config.toml
n_layer = 15
d_model = 256
n_head = 3
n_kv_head = 3
head_dim = 64
d_mlp = 1024
vocab_size = 512
activation = "swiglu"
norm = "rmsnorm"
norm_place = "pre"
norm_eps = 1e-06
positions = "rope"
rope_base = 10000.0
rope_fraction = 1.0
qk_norm = true
attn_scale = 0.125
bias = "none"
tie_embeddings = false
parallel_block = false
init = "trunc"
init_std_qkv = 0.0334
init_std_o = 0.0415
init_std_up = 0.0478
init_std_down = 0.0478
optimizer = "muon_hyperball"
lr = 0.00952
beta1 = 0.95
weight_decay = 0.0
lr_head = 0.00731
warmup_steps = 57
schedule = "wsd"
decay_fraction = 1.0
decay_shape = "pow"
final_lr_fraction = 0.1
batch_tokens = 65536
seq_len = 768
doc_mask = true
train_tokens = 879300000
steps = 13418
dataset = "wikipedia_en"
Each number is 128 + 32 x the weight over its row's rms, rounded and kept within 0 to 255. Layers, rows and columns count from 0. Numbers have three digits each. The size before them is the row's rms in percent of the matrix's.

# layer 10 MLP gate, 1024x256, rms 0.0487, rows 977-1023, columns 64-127
090:118176146131133099153159084140108122110169127155075082112096168122115160125209114079162185148145167154143163136146119167077173114155183123204075132133101138145117113142100180137105148213149101
099:074133085103150173109106103113103158100076159152165103069143134169117136156102079094151066215154145163170142108126108124121096004107176095124168126138118139090157220170173172133157113101113099
096:147185084121158131162093132135129109105144151147117108131120150084122133125195112105144144126117112112125166160130068123138165136167121102171126139119103141198121167067101152160163110195081126
101:128186119097149119061130138106153139174155131119137075111187107089101087147136175173133149088134079131031177161141124090095121095132152152143133157099119159131153115118105123116105170168141143
099:112048110159133167130117107097124131120110125121153121141142153119139135115154081108218153111144132139173118141103099152127152147108147135129167138173056086134119131176120129087104159116141098
108:186153113155126152068149158176195082081128165124130179178063142140114093085092151145132141119155115169156110138130120164131124139177085111139105141103112153083162121089149151169149124075114158
093:155134126134119139180122092142126172143129120110172170147111144044146114113066114182105028097124106108121163131102111076148073085157165169115084156165157182128142069124129086084099135090113109
100:120119125179147146147151155151120082156114148188156109148177159140137057104124082187103123192129087120126132139089093143071111120160098093120136096147129115109136103191111178186143189113153125
104:154179141141126182133151211150133101167140131151136158116135172115119122166108084130174051143131067128099096176102167140087042088140127140162188118195160070132080126100077180087142121143105091
108:122123161118088125140139143139181075113173152082073137158068120117176116146101121088125208114137108148096104122147114122137139153155116134133150106083140139128149135099159127043093136099093159
096:121105140181110170080181146126073109115152128172089129157155147141176081129101168153111143122128129088111132175151072151122126136129119132163182125110101130116101112126158133090163104145143125
102:135086139123147184153121042171127107114136099108120171104126152093083138140121110161108028113124098153145171111179162136076124108114122111143159109099116149116113117148102105124115097120054128
097:206112173126194211147114128145094145129104113137074120115171090143130098142129139132113131129070157058190133111146120165149126148160146135126097131108116094108125145097181142108142190119143134
095:076127107112101174161129069105150128124104140092079140185120105143056134129135107152151113145200123226122133199223143138124169145132191149134110081149109138119114106102133180161173120126149147
097:164106156126091144167127086193166186121122171108111139188139106155135129130161125121118182090087148149189147103118102121122152091095159132142082083162128105135177144141117116135144170209089097
100:123142147104143094095196105049082113092140117124119039137113108102091171143073103112112131089110144075129087146137161138165105171133115106112084156131090116062070086141128177146219176113194042
101:083103121130098156089111086093127158107156135118072109158153107136092122125127148209160182128141054106169207154093115165133028101132124140172123092082189134102113116156199062108124150180154152
102:169110152022107149167099120133121132138013155136130184107098132085114142186147148135162098093109150162149132065149175115138110168155147124171104144087074179082151206142133129153113165129132125
093:127152164187076128180105086099113121143189182213130169086103164117145130179174175147097069148099154128070115138160161207106172168155148070176072092140123136145122162178146120118089128164141107
101:184158123077105157157100081109127102162162155141118138150126141104058156148138170160087132140172136201084132156112168134125137149111152195111118158067129099132141106138138117105123104121201135
098:152164195143150101082149128183177173070173147086096202078146109103117123116211143080179149133103100127146076110139096162163076113069157178182103167091097136113093133148211129096135124153118138
095:140131120149120113137083083150147150083065139127139144130105177101152106172152102114151052114110136158062117128172150117170190145120122125095119182114070183122025162140126116090140138145125126
100:177150107119107161127170080139133107165162138152113143155127129055150099078198166139157128132106028104152137124133157183170106149109145165181115084108139095126104131090110053138052160113142164
098:139124145127104117152183099158133143167070125089047111172161139177112106085091144156102123148090101113140111184109197131131162150088159138093118132111134093152099190164094159110103159125073148
097:094079108133128103083130109176118153139160115086131152092078117137191152132152096117164103072138152166147106098141159147176101130137150109117068122178095156147146112132107077137103118119144066
092:076115109205114136119091147111131120117166138133097138091191095115162129133139150109071152131103169108142160135162147104142182113190063164087088129149074210157120107140132126210121124148111102
102:154159182061190103101088101107133102133172129157126052138141129128232133118094094069102134128131133147120141129123144142092084159180115115179101149112146137123089166113185107139119166140127172
101:092104095128092164092103086099120109172138157124165160146133112147123183123118168167153170168114121139134060103142114118059152140102095161144141133165144096049065141096172126142153170123139084
100:129115141159148151143130116173148168117124133123110141131150129158113094173138184184130074177166141155116093148163082104134153069127144155056142094126165128188118184144209102142159097130118145
097:132086127195093190119147085087125105107157144069190222101155095135142101130109120141109099034173150183072158156109116088136091104110142120117125112066077152098140116172126129109150135050127113
098:125098155142100161123039120140113152101177159077115170123163091131090145139200127084108174150116091125139123169183171142079087183179124169126116101148156149141179167166076160102170157103070139
107:076092129144166116134123086162160180156134161115127151113102112143178150155070088140140136142113172160061148087113075142176042112091113132125173118054183169086056049159124164140149177119147136
097:117115128108145114175126087144115106177151085100170049084171133149125078162106195175142162105170103119105126121105135115104158136079201119142111091138157160057078102116119112213102157091109142
101:173147116104112103167135111078191102128180114152103108130140173158149219121119152105116128106085081156143121186135162111127129136132088110111149149088194135113138181153177159099093112128161134
099:118109127134129148144133136092105186121111101073156136140095133081123173084164132166159113096102124119154133145118132130163173116102114161075077037110154153178078117069141138180118181109109172
101:162147148169177137118146125121131153107088159195109155154122146065121120184088153095181107154122045110128166111120156146124138120142147144164136114112188147156143124164134092149107100138138130
088:137170146120102121106128130136144140168110115143228128124128095202150122131157131139166153126205106141174202088082094126118104184105076115153156108120200094094085121105156118152084161167065109
087:156119100119095099183104061120087108151108116104113134124127105143175088129112158147097164154130132162104098130148127119142125123075091100121212128109123151149158088156088074090162121150116095
093:129161146099145140135143145137123206153101079105122131202121149129156061118145112099052136093131134097176138140079143076033091083132154139149130117138174191102134114133111118140168175144151093
102:134144105166164132096111132201100187159113107086105134122097148130146068152126047118138093149113085145133128091134149147148110102108115139109161136111170156075140111139150165084064137134155116
098:099117100079121093143137100136139106153136203100121172168105087097093132086192168170128163133128097150138123104107107185072166125141111146121094179154140137152128076083116106114124178092173074
094:139103126101157123095122143112227094151071096113095156126160156144171129136156164085105143172130125164115113086159087145172151110104121158134121108073047105114087184164123048121164190147149115
098:139126069134149130166076167121130080120171117110150145138170082146087143118092109126154134133122096211144135102084156149159103090114114078162195134078161142128139138077093120156118119102121141
103:107088125135139152142129187100136144102121200128127119061106137094169110092196062077202135130114128147107164146079092101139137110148165070110122124150148135167089115108152162150067099124194079
092:110128207159094090115093118177140189118137127133136147161105094149109081093166153136165135116146153133118138178148148117104112145143098131100174125211160128156130133117167147124116115161049080
092:098114109165140120119164087101176103131098135195122105069201116105139066099082098132135111070109185126131121139129183121107152099113067128145097097095079044131164166117136178084168160123134102
096:179202126145133179117124127105176123099112131147151129121122155140155131158149126129144099108103086156197115092115182125117122117143096116140097132180152163142163158070131092042183134158147123
# layer 10 MLP up, 1024x256, rms 0.0469, rows 977-1023, columns 64-127
089:133154118144146143087147173139117160180163159176146133141179081202111171088090143120134116126079150096118137112052149118150146183096101098051067117107103131149158202178118144098112172074124095
100:132140130170106106107148113125092145144132121147122185150132070117144154126151117124096112106020149177171095142119136098121102091137073093135140105108201119233134146170096166099176097117108112
094:092132162123186035145135089171081174092137161162116063126131114131113137191097129138072124139134091156145165097141124148179206156066090109158113117094180138120063174135072130116128158120152124
102:142101170133079070131092151158144129177101167055108153152132093036093142160113131124142154119097127131061099105123097174187125086122168145102166106113136134087137118137134107067136126153159119
099:063108108134123095155109144165142114179095138094095088130061117121173142122115168058146143090106133154147121171140091115143120153161124084152107175134152173147158145114132087093090106162113096
108:136141136137124105154154150175184112144129119093131105177123135145165076116074147197137135111111134116094112130176118137106187115186163139097170162130141150137084154117140117068114147153135117
106:133123091161135168104157166149123084090158134142089085148141158172140091118130117110105153100115115105096127194114154174114103110089112076131142080088090151072066182120156131171105129150155178
096:132170117122114126072103166165113123168132145089077109087121148154100186159102141117113143150104092114161094111133130113078126105156088096138094141113088082131124145115102117181165167103122186
103:115115126133168145155178203156105080132125169072110118103115112097090085210165103130131107133081176104104085104169163167137101175190069121143170152148140109149098074169112070102084109112147115
102:105134175171123108186148132120116155153135081134151114100154166188175153074158126145140180140161156081070178123159127116129155128175195160165141111098128126103171164105123091093133116198131147
095:184126176096150167102099161127165108120125171129095160079139135100104124079141109157130135136102117058138139112144108089160115123136174147199115147125113087124062090111095110072120100095058116
099:073048175116166150129071107149126159111063165133185103198202118106068130049119096120167117165084097091098196082143111160129140137176187134076066145136138141183122120109074118109101173106095070
096:174095140139130109120149086087134156098121051124148142185146099135175110127136101136119132073170175087124128164159119098089210114106104159084115133159123085072169173064135155110040138204109139
096:157191138163107065165157146149093107114100147098121140122142126123124189143094151187177139166141099105157112158132123118135136141131119181147187087083119122114059074121180129074133119132120099
096:118080145132095122077117128123146106092069140105123163165086101131142139151157129140134099126166146144125093154122098137121110148128124065106133149142039120121081161130078188126076117144167165
098:101182142185094081133111101116124143074126121139172064110141178154108175174141096135067109159096105137147146120179158044123147118088146159146092092128152145159166105130130091184116120121174131
098:106166138141125163118193099092099062150139106145096161166123098188104162157145171164076091114152062063120119159208126089060024094123142088145141107135142181147084100136145114164114105186109170
094:094107132141177124104121164150160187128141113123069161120101163145125086061056189124105147171107161130144108127153102141115167069116077123117126154170102124160080130168131202167117123091112160
093:070097128152140045174180137155142129085195125173154139134158169131147153170148097153149159155098110131130139146161144174169128123071143104089107097192120148120177137145109090180094160097174116
097:090144123163126106119076099109148131154139053089063181109092158147153138134098103113129085130148135096146116097144100134131115094117161150119142081179106133113103110129117109120105111111118110
100:135088105140157101143162105162109143106180126144119163117127123153145166121140132070183116102180127142129216147118104097128116135085138146154107149101070132062126174106118114106146148180138078
096:148163058130121086131114095131080139098123089156153132053163183152162083117107182111126118114066160122171115130118109132145057135084172166151172091088115072147139097114150113134104126173110135
100:164148152143097135145126119144102137100046149125100159147133085130106156075175159124150172157079124111118118129171071113093150151084123114113129136095167142130086102074129121146153160137119153
099:131114161106152094079107126087127157132132091106154091097049157133169135143176157172140150145174143155167124089163075110173165115074109087146088133133151172125159114128143158150136115140101140
102:102117119105106093098123171100100147082098119137201115092084044139122116113168135075138116128128148152171153137059077108157119178080180134125167153139173141088087177086148151082182101136133134
090:126116158116103152135180123082084138158140168104112048133036129145188137150139142120139119164138087074151149096137157119144145111127169068161149165108145128146135124110115149121170136126104166
098:137118110148158107134100122107140112053169108119158167169121117086128141094213124120127087124120142049148149180077143110126106113143127170099174139227077143141136160137132140142167123185097075
102:131149176082145086121125100244131192141104168143147132089116135126135130149111120131108150110153128138102143149090135140114129120145118128149092178083120174137132110090113124176212109134113094
102:170095172130195138158126139117073084145110092154138117097131105103172103109159145160078125105144108147150107087172106138152126154106125137140117120104212142105097079141086149086055114169165166
099:132143144187082099089148158126109140160173091125150099136099120147130195146121078099099148074159142197073141062193085119113133137090108168117127063087140085129101154095097154073132133143141093
094:071103165142102097171133181091089141128119173111138129069162079092083076133081118098150171140110125070157146097139123122027095106124153130111123122080111167125127116126124135057137134125097219
098:132131156086124079116119170144138202140108096065168094092157095112165118086142118139109090134145104141157104173153096136159071146090125093146093146062167175174114058176137119142148126137127131
099:095141150110184104118130155140121099112147168142098058117133143089142162190119103139174130110112097125176179145107098152085129090078158109178134115145163171157104128100106097192118108131110149
099:107115109129172091145118152134100144139120172103149080095125106137109098105089155097138154161147127160135185069132104097192095154148125081138173115072081176107115087130156120108104117116155125
097:114115181138139116123152164122133135155107177113100153133123162127145158110123134160130159114133118138123101140168151125127110155133099120151125092091069085134106120145168156169182126059155103
106:162119150106155133164105093108114138083156099125134166148184169132144123164167153102170131157109066101149117096103164156169073119124131104130149122051159120144139202177184112161138080108149131
089:156123059134150175171196121108102084070154135101115151105157118104150134124118144139171123151102125149213099104149151074139137098165135086113087161129181116111120120088109139146177098116161131
093:115089153090149125081142141082104151113176112089140092131080110107146097120075093080108105112170154119095145080101084078148079162167133162146127125120161121120178121104174099092157119184130111
087:139131109063099081157115150147139110090154115096082137150121133148151100145123093093125124125089149104173179187121119087078110125121031133166137184178087129101123191164167149200128119095144118
092:097092175137126167112143146178184112088126111138092157155083075131141119116130111124162078150048125130154110073153170139144104156109073110125149100139128121126137195136138100131139133202144116
099:167132146165098094124118133152149155125101111106108118155124157102144102164093101132172176050125100159136124192118110171155184056086119182147121133100106110130085079149143050134082143100098111
094:113092153155114058139156129149109075138106156124136140098079152100151091085138115086155090143036147111095103130148121171066131169110155112126150102183124105151189149121087138151175131133180129
097:093177113132086155128165126163078109172091117104115141115059107125056163202161090109063105074112136138128077156150098135198098117156124104091101106147082131197077165145113074137125118136099104
099:120134101139142111131100141203120098144091116151143127163085107154111165119092194207143127152069101114149119105186077131130112143208142089137129138128203143134113180127117177125089171138101162
096:117103169125107112125119076147137145092131145078165218163160121090166147107157147154167094188165126184104084139134133093110107109140097161119131073163149129111080125108060114113096146110124101
092:182169141123204165112092081147156132137111163164132167184094137147118185131121106101127097131121100123094130075106117165120148119147112148192126117178072085204118135103104127116158154080127182
096:189157152059157126130125151165091082126099101205158084105143126165111159140067067094125150097126134115150156125108090144069133101074091102193111179162131115107205164159129117115151121147166114
# layer 10 MLP down (transposed), 1024x256, rms 0.0478, rows 977-1023, columns 64-127
090:143165144130146137139142123083181170169159136096056076125163133139124158148095158169107110126124150136119208085104143127123082159098059119110133089158082110144122210119105162110111154111105141
104:164111106159171154068123223118185118108134133082074164157099103138158156120168157071091136081095104137167121147131127106170064065104133180135056152150128139128127109143142196143133126178202095
095:093129160094132118163130092159176172157078120126131095172131113096125204152124154135082094117095142110171161153156160127176213160077124138158148106160153107089173151056091142114119155154134115
099:144123165131170069165118124122091132156101082105139102122100083116031090199180187094136087139071111176166155142128106110128106129180171078108108149110092146074083149101129126144109128167121141
095:068125135156154133147091131133114117159169090132170154133128113175167138160145173129145137097129098106136112074116136148128138172198065200144111143164075165152127073120206165093118128186130113
101:138112131193133071091168154121094143153116139067093119116166124184138085148141072126162113148125124080186093118175162092104131072112215081128181106167140146086181151116158139104114131120125112
104:147163167093129098164125066123126173138126100087165106134160101071155179128121109155131035140165123135150145124120147047112094137140161148138120146161135095154147047136132087089116155080099066
098:152142167127093158108128146087163153119161105142142121104133131128126134100087121139131109073140164132118119185159116050103146152105141159166104069175102145168147053108136146136145157095122108
103:133167088132148135069139116138146115110129128173102143097155124117074060115153143144125082102128144148146131140137148111119061084104116128152097089158099112167083105174141164085147114119167139
102:175147115141174140096143131072137128114161136102153100151122148121114130125099134131109124097113157110159087158179164196150138091083103094115116132135128176097095114179155092113033085088218108
098:090121153141119088107154127174138101092162107171158164141168096152148084089100169112066103108162118042122166127148153083127155124144100099157150130166079112186145116163141119139120144121096117
101:126189159086162130123142161166083096106139134128191114180131137081128156141126102139108104148128095110101190147123161118070129078103102074113179117115114126071132134155125180127117132129119112
098:165128124139203150164103158100194105107240090174135129127156111134104089104166084099086182129096142148191190121118117132167139152102159117077090127130118096068101143131141144123090200105139130
096:114104116085167123094149092167104171060145112097099170110127151138082110151110126095137150108188134132142123123172118168162131151161093152088110093122176118149092132063141167104128150102121163
096:158173136077156139115136174107150112141128122171110085143190149150181134157146150123115156147115127149153087136125132139137194101143181079051125139106112153160115141132123049118152105103081061
098:139170151159129111091051080100110137088113084109142181134109103140144155167123164119163126173109120116076071119127177128131021172110085148118170089144137152164129131136141113150092126176173041
099:085117170092104158107176072060140146138131142095161075103092105111114125102110136132113160189147118109136118124133137145136085111159194099100169140126133138170137068166169143080140106134156112
101:085096119090115070116146145176137089093128128107160140188176157149079105198044140099135174160135157129127127148188128167157145153128163116124163143108084107187146115114102150088165106153128113
099:050162160077206099150066137078114124136143105119128125088126128176142130115107107128128180141153156175067112088086126086132132088100092151179134144122133154103109075099137164121145116112135144
103:106217132167153152161139130198096116156120176172108150163142149120112095136168171095122115099163106117160147075163107139145120143136117154126149135135138161129128120166117137089131087099184150
098:121171138145106124152164061138161138138103134110114135136169120114117128183153075065136173151172128099111127095151131105153146137144090144161160133179094094112144131137139093158150134121120174
097:169145156174068086097059124167110121139155141084142140171044083115160180113155158105095094102072124115122145098143086155095149123058174124146102132178126181112113150124114077123109088120168112
106:126114138106125158108107107128073177175107089154097127151215106200122156165167107125135091123088139124124091086136099123110129156102141156089154111099141062183128097117148087135094109119090177
094:147173159146151162058117176064172177171136105152139107078117131133123176172155082056076103126096174159119117133130081119164084125134129066125146117123119123153137049135125104115128135113154131
097:144136111074128118086135120147070131134167128136087120100141133132144141188120129147145135156139142126139106209137125161067114145179099202173070124104128156114110158136163116165110117089105149
090:098051130042119056108171122114127203151180152110120164090139218149080136105123100175137158108114086128142116097153113139104148111151088209116143108145161070116132156126157077119138149077104146
100:131147087168147118098070145146151134102093091076145135158130085155092160103190136152163154134159132069126104071113110164095185086113125097145135170111100129125120117139047124102147106180155169
098:092147092122156055179130147112111102127105151138086143129141142155163095112106110114084126144115162074112133101140191113094168149178174182140187128106102188142151190156144171111175153108154172
094:123152062139104180090124128131165115139170147142107140142103150095138118092097103156117109087135116085099088111103139091103128127103150126072137123157110124238177170093132103065156098105123083
093:143140116130122186120107133104094141110080109119113166134168111132100068119110096156144050091110076134132079162135114121103117132146096098100109114125132159104097093134072157091137130045137129
093:113155127108110133174111180115141102138107095161092127134132090150126157195098178156146119087078115101174084080137129202112104111103156138145156123131081105122200094144117112124175108107069130
099:150133170136122174128173140058124138105133112117133129110136085066109128073137097077147097131215106144061099145138179124095191157139097135171103149142081095113087151123117133204064143157069121
098:050118088104123071115118108132092145172080136088197140181120115132117099133109195153152153147153103110073090149153115102141089129160135123130133140130178113092154210139138107102168197128161133
097:198173131131113168113157108078139110156125147215091069140154108121119115184170150094106147220124128174170127177170155126081105178109146117090115140066193106074103133146090126122157109134156109
099:095121146117074130102138153129164086139148120168144095157103080088163132171147165133106131134138140109071121123155061107129158104135076085134093150135070118132116140079077131158155128172121112
102:116167155132142142068143122139153108160090102159072155150141171070151149144127151077170123101133086099148111099065135187105110165157155125138166080120126157153173120128144136129125064082135088
091:126168130142176156158118160199122163137157121145185120090060048156147151139112119102110112118184093145102124102132079167099133122131121168090156085138167103106111123166133204132123173129093116
089:138065128109102078142085097134179069127133150143105108117173130175138152057116170134162116117123134110132135107155144190132115129094091127122084142157096100102162175161129109118161070075121136
093:116120149102122117103135174172108147138091110056023057068060127154190158108110125140144148183094170135141086153115166206131098137108048087162165090196080052147172160134098094121059118123146090
093:045157119105128143141115126096161088134159078117202180148136120140122147120147131121121069140103144166064137125122150106149179166131157125133060139121183124132164123071121153083201150150108140
102:111106125131097188140179120130100145132171100071073146114114128114137130148144153134205150178063079048155120185130093084117169144068159141125147117176059147113088096133172097098161142145164113
096:139092110140088172030126120103165179138095157137135110098104096155148129078142120132160152136132100180104127164158161120191114118182136150108153133115150214129109069184175169154167162184077073
093:170177086137088144165096132174129089083151088123175154120179112132133140046129079142086134101120148177163195138100154174148111120129111141170114069116100168178192088128102136197078113133126198
104:102127101153085136095106183122089096131116173141095137135150092158069080149077176152114147169127145128121063118115126131119142184088168141107124111134153152100072146167102125145172092106167128
103:144130150105171103113088119142166128101084154105123086178110133166143073176157129126145135141094143140095119189107117082069082100084117173133156131185153150146141155144116142149125135140138150
095:091174112125089109134120175153107098107071112128130093111125125173155134116125162107187147141147072041144089146113148073130145121130093081134154139074173123064141088209160143093090123135119175
101:139101162121131201102118141160135092133169187143121110175110088148133160146098071156093094145060142153178137195104131142101181107156147119108139156104095121148153133077166051121152186082123108